Weights of a small GPT-style language model, trained from scratch on English Wikipedia: width 128, LayerNorm before each block.
Each number is 128 + 24 x the weight over its row's rms, rounded and kept within 0 to 255. Layers, rows and columns count from 0. Numbers have three digits each. The size before them is the row's rms in percent of the matrix's.

# gate: layer 5 MLP gate, 320x128, rms 0.211, rows 161-195, columns 0-127
# up: layer 5 MLP up, 320x128, rms 0.219, rows 161-195, columns 0-127
# down: layer 5 MLP down (transposed), 320x128, rms 0.203, rows 161-195, columns 0-127
gate161 090:123095137122109139138131117091140102081140109135109115140158107145138123152111151138108148138101114079137142179117096147120155134142126127134181140101113136084122116105135139152110146112147135159092100133138143145124113131172165132128136150124099114096138117140178166094120142144145101113140147101125161103146096178125172148115082133083069121098158094147122163131166126165129135084163
up161 097:101120140143118101095108124136185125142120116144120135120118159143123160112093204077096149119092116136145146147151112176166107163156101122149135145064110125144145127103114140148106141098121088125137101100134108172098127121160120179115162140122139153134133070152108105140128121116118136097137130116129124097158099138160125147125120148145092110121188138095108110120124117125124094132154
down161 108:089141160153109080164156159127125158147120130107133146138137132191100151133041130103156127100125109130131143131141091098121122122157124109121144104150088093156115160151112132182136130171106126103166087130110136135130140159137101148117108094103145116175122093109149112095113186149142149124102127105125158164102124130121111132134105117141101143097119133102113151158143122138115109134153
gate162 108:117126152131150114158122118116112110116150125129147139155093104167121151135124117129111103091126098121112148112170142135171120134173145123134137165180159066094076104114119117098124094089122113131122123103115164137163155187111119127153102080101172134174127110147124150107129129135161160138110129113123123077141102146124104132113145157135148154132118136127112143147081095080164131109118
up162 104:092144108118163118144122140133118158189100125095166101104099163103122080098129118141102142159131117123145139138166104118173134164134163100139096103138136099151154135164117098104124140143148100136131144142181151100152145159129094098115130160135135095130086152114150161097153131154139111160104121138108116117142157112139090108186111119117082153105077124127105147099141118115126144137124
down162 094:080118147153151101126128158139147098111149205148088126094105125168123117121135133117110075098126112116084121115141132110141151142119141109124135084143121126146122114107133148122110135133191119128096158153143144136167122133102140154172129140134159130137140119173154120141105113106147133134172112117098129090153149115117145108181092114111115124063139160159141151118141109117096168118088
gate163 104:103138167133095114112162155151112137118125078098127159161117117095171110115121132118095143125075180126083193130115119089161107098160109129149131146127083125110094154134153138101118138133116124157112118157110112120122105123165127145156118138146130118113139098150116095092114112133165151137135104181120155137131111129134147198123115135144147111169124150126139137134108072100108127106154
up163 100:095124157113112127136155136143092151101187145102175160164142114127179111126156156146098149130126174162104149109100136097122124101126131138164159146158135118104125160117115116105122186132109095098106124106105109152101125108107095127128123141129141102116123095106184124128120113119128146135116073125115125123187158146137081144155127132125151099116164113131129138124127077168114129143089
down163 092:133164115119152096127107109165122131160111110147099076088114172093111086147116111147141119159140146141137156139129136090124169130105119134110140095090132129191117155118125118116179119127142162118132106123132114108120157141137129105121111106126150148146156154157109115138106099090116103139157142101170144126113171099092137132111109162188145128117128114136147065165143156123114163090103
gate164 095:131129095064118141141139128153154092152102149077127145161073167094139087111080131133126132143133144087149171109150117139121114179129188094114130117138126117122153107139079123115167164139104129117136133138183085113098122115134160107117084137169117120167116106141093111167129137140100137136085140112122128151109133167123111153156122094134116133106135132122148139125131124150120143136146
up164 095:160143135139102121146107144121132132124183117163092145094148155097113122137139075114166134100102104118101164175091141139080109159135105148130121146147131158132093107122121133126095114135136093126082107137157120096187141169128140153127136132137093113115117094124133174108118123080148129151149123182119136107104153075151153090157155120112127104118106113139093139126130171127143128119143
down164 104:114101139122112109148114091146138107105155123115113122072141162144109139108167123179129125109137108157113084111173150131139139117159121139120137135114116141086126103105099113142105096128136158096115144144131178128106151118141139110126097136124139179123130135148132128149106090150144129173178152127122089115097126073117155184149097196104121105147107117156090107101133154139133169146131
gate165 101:144101131127132094144133155087145182124120150119109125118112107090126171134141136164134112144111113151121142122145125128115146119103096145110136119134176124138102119122176135127135138142082113109099156141070105146165141149145130095153135133128085132125137077198145100162126117137157141094089122083153154075176132148129170159176155117135117137100120118133106102112137130119109120090144
up165 103:101104134111160094117147124158126147116124123128119127130194134136134119067155151103111144126138129142140091132102141122144122103167135153160108144138141085118154107127096154103145130151116112114105077153191152123094102146129131112124138141117109097094145122125142155117108169141072095117122149155136134141135103118122098159071176157157158175104139160085124143138131105168117119118138
down165 094:129134167132159139122129146136127159111101116113115110131159115150096093140147147087119142155110092138135114119166153149143147090131126123112156134123129139055119097076154087138144161132130171086100177127132140147124130117121114149114138144125117097131108173119117178125114160124118079089122125152144159120114089157127136143115097126161153125143129167090123129102110112111134157117207
gate166 099:131123072149105122119171147113093107086145146108139167150121088115126092120116128088131105139169131170133135122135119136183108127175104118153145130133146157123157116115138141100136137101123113140140159145151127107106077128149108122120106159131143166167084110099128108157080100145090131189094136118123112122092093122125138109148083175147116151125157136150100123109117120133094137156143
up166 103:122086166128125149143100116135133144142098111129113120136137121128115139162143128160152172145121091095135147146129157105098104126110128108096169134107075115142162115185128152133106146117112124128111119085103129147148133124110161124146089124171133090159149130134140166100133133115131110132147122160120127103126162121130102098140156114118157104051111112109123142082148098090199154142169
down166 099:103108144146107108135109131082107143126133136103112144125177111139084073163144114143155134078171131140152128133130134162151165118161145136119159152146110146129166089114108152154180168130103119116091141089119116117153161121105135131101114147131143158124133105121101147171204118142113150165108112155114115153103135162125120086135114134108110138099137108113096112121123123076145115096131
gate167 109:141124095095117114109139108182161142119151093154132137121145121092126108106141096144127112124125161109125118114151133138137142145115118127118182137117149106086086106085121089117180153150106168104124087165151109129137130172106143150113114150125137128076126083120102111135097149161163144131117128103149113141128099151180162152132113125154138129092148181128114106129155139145081153085137
up167 107:137129144139101127115149140146141162164137096111173103112144134126128105118112138161150127139135119122075137121111122114105135134143113131141110143145149139109158098110146157127150127089129097198099114152140118084099119131119174124138159114173112091082127106126110150160139141150126115116171175130113107112121132119139136131067104171080121112124119084155141097142171166162090090101128
down167 097:146128140159106121136100138133139097129137142154094122172111144117123126104145106112139094138106120142128128124082119142104135146146098144137140107154140141143081092087137113108101099112106149109154116169140138135090184172097135139136130154107151088128138141106132158144137173147109150143155094152130136117173110167111144111129124120035145139149136186076126139146164132098122116114137
gate168 107:147147171111108133167143097155131145132140149095105157107126120124143123117108136136123111167171153103128136141162121104114166130089137126110121099139109112073168138042187093117127154157148121136152127104118132093121120124112122093137090128136118151141145126137145124185158128112103097138120113118121129118117128119087146096156153089145157130119124151180134137133158076139099134171123
up168 103:122187149105107123109131134126087100098106133132136127126139097122120152106111142137137121138140160173124095140165155118134177112117161127122099128090102136126136123131123074165148183092110112101107142109063132150121107113108143136145135129133131171117123159133079136170109092121122118142097112171110150117150157123141151098172127098140141094117113173114169118157112141083111115148152
down168 101:111148102128133129133146092160136104077146126133168164156120105125138119141143115097142136119124122104153079098116096122123139116151134170150085156187068122151140139163095129169113106160109140128128132125158137158153135091148112141155108133114124128102117136159164140102122112189122110153121115115124112096115123116116095114080132142152083125113176083118124154129113169133156100169130
gate169 101:137080127166143153109142099142179152097157109166121133120127135123139092177136164112106099129169144128164177122151128121137128111113185144116135154100128166107153102138078150107107124104132122137107168113116127101092109098083145164128136157086125112141145144114133120140107130148080100117139124103153159099133161114143107139109093150089139163082129091147095138135151118143136125134141
up169 096:145137155114150101129117139189123115127146096141159125178116092138158140107107095128129105110135169076121139148182157120143164167109106142122141137099137121110135102136092159155115132143151077105164121125138135118092091112126118108129121123103113123117125120129161146147130165149144098103131139169187122097159140148148122112164153089092126135096104150145109085124159109154106134091097
down169 098:129093155147158093143117138147097092146094146109122108185120117155151114121094181113074141117154117132127168136102139146123139125145176162130157092142183119150096083130135102111110099113111089128131105158148113115138107155134162105134136158130127098110114127100107086123134154151099143103132120132138135141100161160120091115120124149131165059128157106139150142147105141157130155104134
gate170 101:157130151167049109116102113146120090110139135166159078155098106116130141149125096160140110084111166143173108115164163141119127091158093137158122142129119173112151106105134108098131128085148122132150149143122127117095156134120150111108107118126131164132137159080120152098146131135128103104123089100118142099135104156143094142110123089149117101136118106137165159142163130143162141156133
up170 099:122110147140133077119097115106090153147146112145107162092092116124125137123115110132127087170148150150198119114100151130159078108114083105141149085115190158158106087122107120146110106156145139106140158110143127119154106104167139153093137155139142106125134133123128138143110111106171114158147148114113162124152161139079169112127130136163107126134136152151081130100155124125126117108130
down170 101:133117137153145147100082148105103096108111127112116108132088055137190157081123146163127130131140147115118122130132128137112131106102102124101116071129142140145120151131176138147154119167092111131146155138137160148127139144160113108124125183172100135173102121142142117114066111139192149119102115143155105106128124117131161102096135123132087148109112155114139154157140126136133110148128
gate171 098:130137158122147114129141179090069109088154131129127142182114105129089135141151121126157100099095117119125128115134107167129115134148149133146172096126140117158154148119088125125135130076069135128125164165137167124105114074143125138130140135131106107110118106118111134101164097116155122191126114109120130081133133103104127121161144115134112161152139137198133105173121131103143121137123
up171 106:118156116115131128107111132118140137159114077151144122132112128140135082145135095085098135141201132136130108166137122105149140153146126116124132113116119168156104115110104126116129076107153105124127142140119138126137122161129126126094129106135166124164134103108162100171138140119126110138134163184077130118147149173119145095096116108095175171151103094133086143095127161158076138160145
down171 096:140074145162144126111151113111096163130132125140139146124132130098104111164092099125154171149116125125150146124124139125102074126146144112142119081094151139148132148133116158144097135115115155143108140144082098129116167082133103070146133099149166151132141069136143172141105138168127123119157115164110145106131101122130142108109090139161115173140147125175117121118083142129150125093086
gate172 103:146122190131141112106166117141135137119145161127166116136118134146141139123113106125164131145139150078114112127139118127113179133139140137158105137070107132117129111148117128103135127139066094147150110155149163107131083137129105126100139121114176094131105113114109155170104109143112149121134115085176167104150102114129165117109095123105151158132137097135137069097173112115123112153182
up172 104:095141128125133121160102142159167130127096146103131119173131116144126164156091081087093158124126146160105119123148098136089129088168113117122155128116143133147141143147109101063130132118141135138119104129117128118148143118147120094112130127184102160153159145100081116115140108166147136129175142137103138153143092117115084100100133110152101094144109104128135194179159141140135137127106
down172 102:108119153151125157124144138107184115123114144107133159120169133147133187089120107094118122125121165187108101146126136132085150127132143134084102148118134127165173135138102107124139077080126153114136109104137120138154122113106117132128160159138083116135156127125101097117119113113109157114133146136124107124159132155056126171123153127135134107159102133089169195103140135109122102114132
gate173 101:092105135129158122139133137146122129142107130150119090178096145119135163128139131145111130107122158150150119152078156094111068181102136121141108094150098086137124124090075132135110169109118144129118152135169124105077126137117121148151152159113125156097081096141103117096155143188134128102127159088104134151136160152143147123148129132114170134126119124116095136118120085119149149155157
up173 098:150138134142106124117115134133113159104122109115119135115152121160134156134131108152145092163096133150116164122132096093111156077095188154118156141105134065127106133106120116129132119119095149121152120152075153082138102099116144138158129145129142134120135153140143097113124119127133140163134161138107137151129155095165098129159117208115131166089131136117120128100057152118128164095141
down173 103:128096130095109143119093135184147169075085146155098132108101133177116084138159114117102128135136126129142151161149126118146109102156120142156130168201144098141083121098155146127131123102131142094111146087137129125130076137150163142129133101141090136123145134114116124142120097115099082188171132147115127149119106110151111152139113142139127130159132099146144122109127131086107111157122
gate174 101:127130142154117130139167126153143136110082101164143137107154128128143157127095132087134172132128090129190148112166122134100122152151147100114128081048082175143139131120125116124141081118113124129119123097093106102128130127124179123143118149153137117133098137128098125177111099154100175106184122164109160164132114130118120151144101135122124125117102111101169127131115152105121126132113
up174 104:109095129172096115129115132094134121130155148147128139112147106159116120131140137161150167160146125101133163108096179136135165158120133115133185108123134157111149082129109151111157139102091131133127104092108102131142086122174132111147065148170120094127089103139077143118130105082121151143148135175117123140131116146115128125169154111088116184125119116126147127156124133109104146096118
down174 100:143116098119128142136128121084145073116137121115152116118138089134082153111137158125152174125140106109126116102122166143115121125133145099067094091131127142147134166103145114160155095116131095163107158114079061151180117167138124169130144141139149125125133150116144147113174108106127105162112127128110094141149169150136118144132091090129121116139125131114139154094103106156110137130181
gate175 092:115102172139089148139137140138147116106107176127114083129134147103118096122163103111127130152090088113155136106116139124176134110131120125108148131131145088122095137122173147095148165115090133084123144120143087104142135120197121068135126111132126191115150135103145137095122167110119107109115133143107101145141122132099122173125117143078144120135156148174095137133119101148129121161162
up175 094:141144200111118102081170118122119174139080167103146163121148142073123147123155149115112156122133145136145139131091151105127128082142119147163115126111164121114124111129123118111148129119154094116123148114113115124143133137101085118136092122120160135148103126117116163078103165140115152089105111161147189148141150125139109128117123122129165099112126176129159133106141110086090099149158
down175 100:129126132118101086134133121151152144153127156139123150116126131153161125142150128165120133097117166084123146166147142128086089134117095139159179129146053168119126145117133111133108142173172151125091106111152109139145103169124118156132128144095151099117095128160102136105103124130121114111083134105105159099080094158128110137162105141146140137155128104113130156137120173107160087111096
gate176 101:156139100175151141092123099086150121174114096145107115134100103115141152108140096139098153120143129127144114153150095107101112154102139154126133099106121167140132059163120137086098101115108122137096138118137154104100128169135143128140130095134142169120138146122143117139191130114134170126094135098178138118134093151143137158129165128133123156130085100158144159139114115093174124112100
up176 102:103128146154089137157130106111085103121157141124115139135149163138132171103111143110126085138099169155174156161098132108123138123130062124164152151120149094129145149134108142108111148133137147098143139142145099089088097168092145101111106139146144161130137118092104120153108133105116159164134137157118110111132113142089142130158165130155080065111126149096081145132128142121153115134130
down176 100:125141137124117150160128100108081124115124136108126159088147127119119140097157101158125138111116182124134125139099148162120102143161107128111056115148149168200152136152138134176108111144110131111097119168136133114087138164132116115135137095124127131158121146093133126147114089107105164102125156135145138128105096140140115138079090120123094109151160137106140181102097085144141147152138
gate177 107:163087115129143157116121114137126151174146144152132161088099124087121168128157131128104130158113136115175106088165109140118166101125122099106101079131111130103131145125109119093086131134196153164113110149122136103116161111099113159132145123107110121108132136149098104158154135137108112151174113133106164122140126170138089156113149100150160114125120122177123146134068119154134101141114
up177 104:143073119137124126122104077081098168107158139141125147172105146142130148117104158122157118084153106093104106141129114121118124130129107151143150178145151090139130151123147161145108111125111114145082113137126152128161112126094133112135146164095143124112146133122174116152177121140160107136121129114132122138099101113094101113142069165124115132135130147161149130147129173133058172094123
down177 101:153135116105131129137100103115100126125091131111105145134138135088087156143095101111116109141163124099135162166075113108148132133150155137119127157163151087154127124126144132137114109136081119120136106147115136118118120164161065103133127146114097115136156133128134119161100112147111096107176145089201081162137170103181123125168120135119174135167158124116138107126124131162124111118116
gate178 104:186135165073135102176136090142117142115119137093135130107146072117120138114128129159103113081134132124158148120143129141141121144143160159097159103139145112086116160074154136118162134133141119100149108126145149133070106135128118153141091145113129096092120135116157126161151123141138068145133080100111129137112143144109172112102165125165143172111111136133104144155149158130145110128139
up178 097:127098136132167100066138134131157153140141131163182144130130194130093154110150134106127118155120129115132141133118096081130151138142097086136135119139120120125131088147112139114107138136160133163161153119124107141160106128090120100148123118101142128184145096134100118108127121128125159112172171128156096113116124137162134136076100154147084094122144146129076121154142113076116152113101
down178 098:137167149095110125113170086106128138161117120098140098088108121168098115134144147110127115179134132112139145122150111124119139126126089079129129101131140089124106124140108127152129123159162148131157144135131114158090184110118107087138144142153107063097157153131191104121140134125144095154164128126153125087112093105121125145177152140102123118113124110146089106154149172121165122128145
gate179 102:121146128091118174129139127168154141125115114141110146119177150102097148106088153101134123102100105118109128128119105146150130140155170148119086111141170135104140077110075118096114155119097175119132132125142127141107122155132142106139161148155137110118118126085129121139149148147152097157140108100133205157116136167104118104128119141076141101104157144142141117124101160131124113153065
up179 102:146107089163107126152141183129089123111094126152156074120117120124124112137135128170115178139165171101099137135110096136101142123153119113128138154142113152144120120154166130140119173082134089187140133111099148131102158145138109118113123154163113105094170131115153132095119076110145122112107125151126087136123147112137125143116119120182130166127106101139108119153117125145140107068105
down179 101:122101119126139147134169143093133102113099117136120139167121108095117101123082096095164110129143168102121152166143110135114166111151117155153106119158123145075120111160135157146162161143157130133157160109191093116131163103119129096126099116068114139118158086150120153114106131083154144153162136129159118135117151117155120108100157117137128125111125117144124122101114095161132088150173
gate180 096:154140131084133145168145131082085139085141128142096141157162089128143097134114123113152103145122128112082157145121132110160131147130107181080140190158168136115130134110121143110079129164116126131149141116093134165116088143101132112140118127136120124105102125097134140094120144113131138108112142142150147091137142186107113140128118131111130162185152164146130160107098086135095094131113
up180 093:143134120112127081057132123120122109142125097150151138127139130088121184104180183162084125123121131125115124157077163124139178121160097107147158151147136138119146097128093093159126151121106173102132096122118157119110107151117157111122149148099121117113105101154137138136150114137071146112176146145143112107169136128155136115121134113156135122078102118115132112144128137116146171136138
down180 090:152101101093140109119153120130134100143176149080149129138162155087144159130143124125158088118161104189150136145142129160125130118117131101090109162151131119102110111111065106127176151138120107074113125096172126150125131094100106107133101115135162127108139130103177153113116137107151123134141141165114112158145118173099117137106112166128142149118122155101125111123110134124131162080160
gate181 099:104160155136141156124154076172125153089108148155086137120165112116107141136115162071143086144105164146118123089128086118133107139143174110121112152125139136110129115139109144111171155089124126118110145123173103133150117170139123090167152105187124127162104118139145160148128079135122134091137127101161109127120119108112142122165135130095145132148140127089137106066104129135149111133130
up181 102:121145096114109111193113158146117134102178071090166078134079170137061122116105088186096103151109111114147114165115143098151116120155117134116132128159138116144129117112112160113104130140092134158131124121108145156096131145100133138152095129114106137118129132108119156126158160141160118126135140092159113161122114104128130167129117152113099155100121121170131138163152122132122134158119
down181 097:124094144113175147119123101121129078128113119107151099170162077093125108123141102150125111128130121130130114166126155159117129130166115138154097146158110120123139129144096133100098176120114147157112113107162145140099125095157136144138078117124097101102132134139144148155188170109101154164144142138107152110110065147122141110120161136114138135167106120118130119140140061111101151155161
gate182 096:167132166135167127128134120135138133129121124134132170104141114111118095076096095115111118123097143105133139164132162154142141113125117177139153101169128099091131132159067113134132130120105192092125130104154157097150164133107116124108155114156129114125182152127106137152109164098118122138130119183085136085150102135143115139139144107111094123157143135117147113102096097095120105102170
up182 102:130165146137096140164075152115153114131138137092164098131093142083110131148142150091130143168149108116092130122142115154097087116138142123129080176139119114113153114079146120143149139144122107140149129088123158173128109146160124133112150063094128091118128075125141077158158137129109139143112112096144112109152132156171141122156123164104133120121117132121135156144120128183149149130114
down182 107:127168180099104158152125144126144094123107157110136113138130110133097148094145156086104126115172157114136173156161136110122112100117155100160127130118128139111127089168106099090043124106101123123150135113160150124152127158118136119143169133163114166125103131149163152122158131139132101125127153111108135083098104144115148131145160154142084142131094093123133101155120135105132107092148
gate183 097:150140132109089098182130138109177101168145089142122122150132109108107097151120139159157149157131130110126165120124151136095150132111146084105122147128111176097130112139118120129136138120092130127112160131143171085128139101111112106131134150114103108122108057132151070150127170133118133146108105134082136122111113125146132128111106115165080109148125147120168144140112109200099151118106
up183 104:139154130139136188100145105119133143120142093108119114075126120102108104133155112077150146132127101127121147152112116105105150145077120149117112101117143118164148110194107084114149139180156174099098121145147120144131138105134124121133122103164154147146084101116134116130152115134126139082171159142160125146121125115131097153081127101103169084105170104163120123103132130120155142123114
down183 099:111128134109116145152152083135107139111154113123143125091134087114131107097143124092134171152151105119120151171107104103132137147132102075164163146132104145109118154111127130140074156131134124155109139141142136152118137075174133092111109107105121126101078107149146129146114133159099177122135153154112189170078153125128120127159123115143147160122156123139110152092076114110141106144154
gate184 101:135102163177098103094122126118098106079153133109147144166124151126141101149146110117126122101126127140143163111165109128128133135123124163142133155117160112139146141098080106118108076059116159169122149163139082104141119130147121112118125123089162115145108130089140156133139135120160167140150155100138130076105121113126190148101129148161123138165130110113117161106107117171101137116121
up184 102:135142166119108101147074085117138169135135139098087112142121154113152096129178131103093118089132139105102139128152154115106140103137120120103130153131136137118157142137132097088125137128113124147153156164124116097159162145154153178106136138110104146148150152118085142117124190107142165154090110103128104066159134089121162115100159106103142125119154126146143165092130101136147116126148
down184 090:151160143130167131120130128119141143154099138093162137121132175149135079097138094134144131114115153126093084137104164149140101120142107119079090160150084124083109138137136107105142098159092118137134099134108140100129138085153186173109123134125135128141185160158164097104089145100126118133104115113129109147188160160121110147125139120140108105099106109146140138125166140128129139122152
gate185 095:107128098109149173134136151142134134141121078102152118143126170142129117121108083147139174098095151132112114155132098147101135153162148127120102144099127109148155127116102159109147151163114095144152133105115173097148118097091101141142153076167159134118128137146149159181114161131112151125154115108111160142094139145111166113112098105109148150053113155136101133120108128109145090128122
up185 098:153141105145112136135120117122119181167156095161169093153112157112089099118172093146127142109129098088132137120139094137148133162119150125142155088120143120130140153117154147118147148140151139122113129127126111140133126085090120149069123150129177152113131103136156123154116099112130188101114131074131122176140111118120162117100125140116115158080094118115106151119077129179106140118144
down185 102:135089123100144117143098124136105128172129116089087103117151103143121158099158137130125123145143102146137160138102128113107099180152147137143075062132088128162149112133187143132115083124138113145094084152171129153133163174149109150130177119118144152160122094139136088143126153085133151146117109096165151140108113126113142102137140148137103104116090128115137118117122135146146102144152
gate186 101:107118125125166137163124132113118121141128114092128108145130107111130146139114125143131117129113170070139138141163128105132116126103080114116088130140153134096122122124163101145104140152135133154178175140161146122126166134138143142138120154071151152125146080129118169171140119103130164143102101121137125137104132076083133085100083143133138090172131126142119129159108096105085195115133
up186 096:133139126155149109149133118140132108159154159149138137121134164109144109107138132123127100103125155112183133159149165116155135111114115119162082119127144134123088102124135108100110107105083137055115105119158112129147125151133169134144109174098182146094130139115136099165135101116145144161152141091166154123121125084100115092116146157162123076139116154102111121134115119064139150148113
down186 098:111131148119119166089140131126164112130173113148164171139113106149163143117102100085139093123113110115137137123110117135127140127114142177139145122086133149129127150169131159112121086146120157103154128183119127093093093150156116133144111098144112097102121119132093108121150126083066144153143116090124161155158163150143159136123153107128096130084130142158105145152144126145158072118148
gate187 100:162119154141077133161109109114132129109135174133136137112156120123134109163128118106128172162119135119161155129152092111127130100170121173121143138133101130072154118098119138138137146101114112122130137140172164097105128119134092122158124112112171087118158109130124121139126144077098174106146112064133148114136109081132100189131129101138118167108120155082133122123128149152086137112139
up187 098:130109105119128116120166074128118181107115107111134133111105151126144162151158101145090157147132110145114124114128145119133105153134143178132163130108133114120119145158150126118134103104130132121137162126146110122098102127123132135147182107166123132129158112176140173152112152105081141084086117094131166061113134139151108146117115123143155134189127095071073135127162130141112114124143
down187 101:115155149139182119128123110093078128132129119126152058118145133119147133132140133103159098130111099126151134124095131155140120132149129135121090111138158124127131112166153104131138099120173121095119128103098134133119144114121138133119120142172152159131150114124110120108129158182126121145154143120160088122150102123130101165120108134102136119170155126102099069151124042118134158203135
gate188 102:161108084118124113120126102123139111120153118131122111125089137117149117127095151097162124140095155146132108136173144102094081110116154164109160116133165161155121058136137124113128174159129129125105121129131131119163127132173119115124174114169102110119137110118167100158136105093142151135125148135139096107106123143140139140104119144105113104102157137189161127153159125184147087077140
up188 098:111140140095140114129120142121158058143082159166104155137129114128117152178116110121144129155138129114133081160102142125123148127114151130111132123117151150139129135145101122100128128153139124117161073146138165129075081110122097105132115154166099103107125125099156135114092143148129116118147109179108125091167119151126136161114130140131164147111120151191150129128125095107179111086088
down188 100:112129115116128108115108101149154089147131165137147187108119132134094148148104128080131123164100145134102117122130133125141126057112138120144113180086104133136093107144157124123129094151108161138139132138168088155124121124103120183131126165126141089121120108111142070155161161152153106173118127159138096125130151094112088132112178166145136156111119112095116109111122126103126145147145
gate189 102:133099086097116120156114138186118109115139125126092108084113104141092122124144126110155061114135087102141126119148123148133166132159151120123120144101137101162102127083138067126136135152112156095156119160118094125118106152126123128121175112119133146154156126128136145148117098182106147145089107173126114147143149090128176160159142157133122147144080119142121175149132146116124155146125
up189 096:120121137135139166133166158110115086121131137126116107114126145092108128120106110121101129113125097174153130170070128104126151074172113156098136124132122120164146140134162121162137071139077140144158158169091078131164166145124147073109132112140143134155172121153142125094133101129096143109102136121093106152113117139133099131171089117111136131153107131095139141122160137141154142134117
down189 099:128148120151133102092088159134166176109104120151150158152152147115158149109133131145124159125136166143130122139101098150119129091136161140153182108126118104095190130121106136098089129086113136158099161075136161131107122087122103106119103173137121101132114127104166100136182142112144080133149120160119160107108123150109113135097117112088156145119178140126126113124138100122135139135132
gate190 101:088137112160103158079062129134143130129140133154127135115133146144141078118073135107128161160128088123135090132158119144151159086115123106132153115101098127145097105142108096105095122175103140097144100123165133085124099153097139160100151147111162174122086142126107103163101131123135137170147146126123154131111152115088159138136114160171158127139129116121143119142096127133158121133106
up190 101:158110138109117119143165115121108099093094077122128137138122096130119122124133144139159124129107172144123122172136087073118110147104166112129091143162119140109148153081134139184153118081177099157122163100113141154092184101121129093116161117089139107092169123142152092161150143101128160152148119137104163121124116147139121137125131096146128149098156103132118138128123134130103130159139
down190 103:153151121156154098107101123134145179123138117127100128122117119147182134118095097141128163167094124127146123109126110138149129114157091164163165141080148133142137102121090077144140151127113119161094130118155138077165132152106106114149110155140140122167098138128108154138120112099095115161153099081125133124126128098090155099134125126123164077130125106085124190125119102113150160111126
gate191 098:128160115127116095104183167112133122153134129128142178144166136117105140097125141155141120133140143152155134087142139146143179096188121134121117126119140109142150144141124088080102132096118085090150147152150115107155139080097120099163151166114130120145039126142117109111109117119107096150116157102149147139086137112119097123133158116148110135137147114138149107153094104132107105139123
up191 097:113161147098128126128117095129105176156152138126115113086154153135109127171139113123129119163083103159159160167137127166118151108149117106080135157100181149082091131079126131138129110152149113114092106109141112160126146090136122137115094135140109112098186117153122132134132127109147149111099147123143135092135119168193145081097106138070147155135128134140127131123118118134116125140149
down191 099:117120130114152147163160133119159128120123156089146145133131138119103102161109128136153095114157139145156121067172122136120117098140113139130114123138139130138103141170116116121103102100109082080165204108120162141125122133104138073126079170135125173089119119093155144102110107141134122183112142153139130160122115146107146128127130189089129118122098139119147130104116097132126117164109
gate192 086:123130120125129133123146081114123114117140155108124152114109162129088161106138156180114095140137127140160120148140151170096214154116178120146143128142111153120122153127111115149131154118114128120125128117089083110167122120136099131170108096065122069104118082133146159132105116099153119151130145129164120134108113144091109125102128111129165128117119160131138154076112107129102146151158
up192 086:148136129120145110117158138133146129125112128141144127113112108141149112125154082088142128094190112118141133119085104143136081101110146103156165104129166140120088132119097108145092141111174139097088111120148111142095158141152151145079129120146101166119146085172117080131123105131142119104125136086160148161098131097145152165132150148114151083128130147184139113136150148169150144115132
down192 101:103111130115143154125103109168125116125125088110125162095119155149180124120142120109110116115083133118133116131131137124116134107109143174100121150134124129127186100135155153128129133103089108135126175160114142162083124177115113098123139173132142132120171125139092140125096108091105172167104102142160114114084139133125148193146106100127099139151124127147123113165122116109159166130072
gate193 098:154161111125138123141156114115073161125111135167109118167138111093108128201103145132147164129115144080084124057167109115127060166150115189136111125121130118148138134127110107143107123107136127135152156129118100135127120158104145107091144108145130123115139075127122117113149113121107139126177107126129135126103091169116130160144142111117151146156154125138133124139099129117153142082109
up193 113:113098141122155126130136134140117082115127130120124087093140135110130129133152113158110102120115058115120160129132119118163179109118105106134133150190169135145068127165157111164168134141095091130098112167146124139115116106128144090125156175108099164112129138121140107127129137177183075101107101106101129126150158118135126140128131131133168131116100112105124156115160139128118097159148
down193 097:130131096128129136127143141131091159139129162122125117127114138092120143149162133182150113104110153109069103091157123159153119142131118083154101148112101137142062123119101105185133148178104114143148151134109109165113160144102084080102147160139140151105130100129141127120127120137118075136149136110115135099097107122164160120118098145129175179133098136124149150104151154135131110117127
gate194 092:162126117090132153103138175102119155121160143137115117124137167127149110148136140161160150137110121118091142137152166153100115112151152151146120142192143127088135113127135141147075116117138153137121113105128107095155165125182119109111138129109107126106125066139099169095089138106126165102130141164133121121116098142136134120082135120183127137159086096139150072142107108089119131136122
up194 092:122067115137121098137174111152141085123124082116164136126114126107094159140132119124125125134116141143142093093143130153159124128091097135106109122125115099145135148119118124146201106127133101117139173123131144155135113152117118122166105136129130153105099125125153082148161079149137124193127105125089126127128168139124117110146138140094130138123147158133084178122175152163118077091114
down194 120:125059131121098125088157154138103117167109114089119133133119124147102125120135154129096105099102159116113106115170149141128137117194127161126153100137146100124124095143127130151076117128106139137145171133117115120129120126179077146066146149107071125152098099095127169141144113158101166162159147143116145089128137147097151150118117106134146163143151145139119137129109133121144114150127
gate195 097:118152094131138139128104143125143145176136148124139119123147140136145140148166070141092127148143118146111148132111119093133129109141118164068136153152147176154123098100157096101145092131082084117124153121170152127181155129157100106153146137083130127122119095140104069116085114103156125115139130108139120115134093144123118142101104160133104129135174138135128157156104162138097113089160
up195 088:171106122140070145129118128144093125130141144145130138075109143140114116124126152097123129102163125137136122103125076139157064106141132158111133101082088124179129120127137159133102132121135193128173134113105126148078088112154120138145113147119115115110158127164169142153134162155096128112099141131114126135131116189125160096148146146142116122173149118091137101109134137109140127170115
down195 095:157106087116103133139149153148132101105142109098098114158074108126153161156133121171179130150118103098137135099162118135109164142166136113150120152139114133137131134161099131135147143134147080099094141094134135151155136141124083111160161163121104129153143123120102125123157126161154105112129123138092144130137183127077116170106126099082129127113089168136082118118097092104100125128144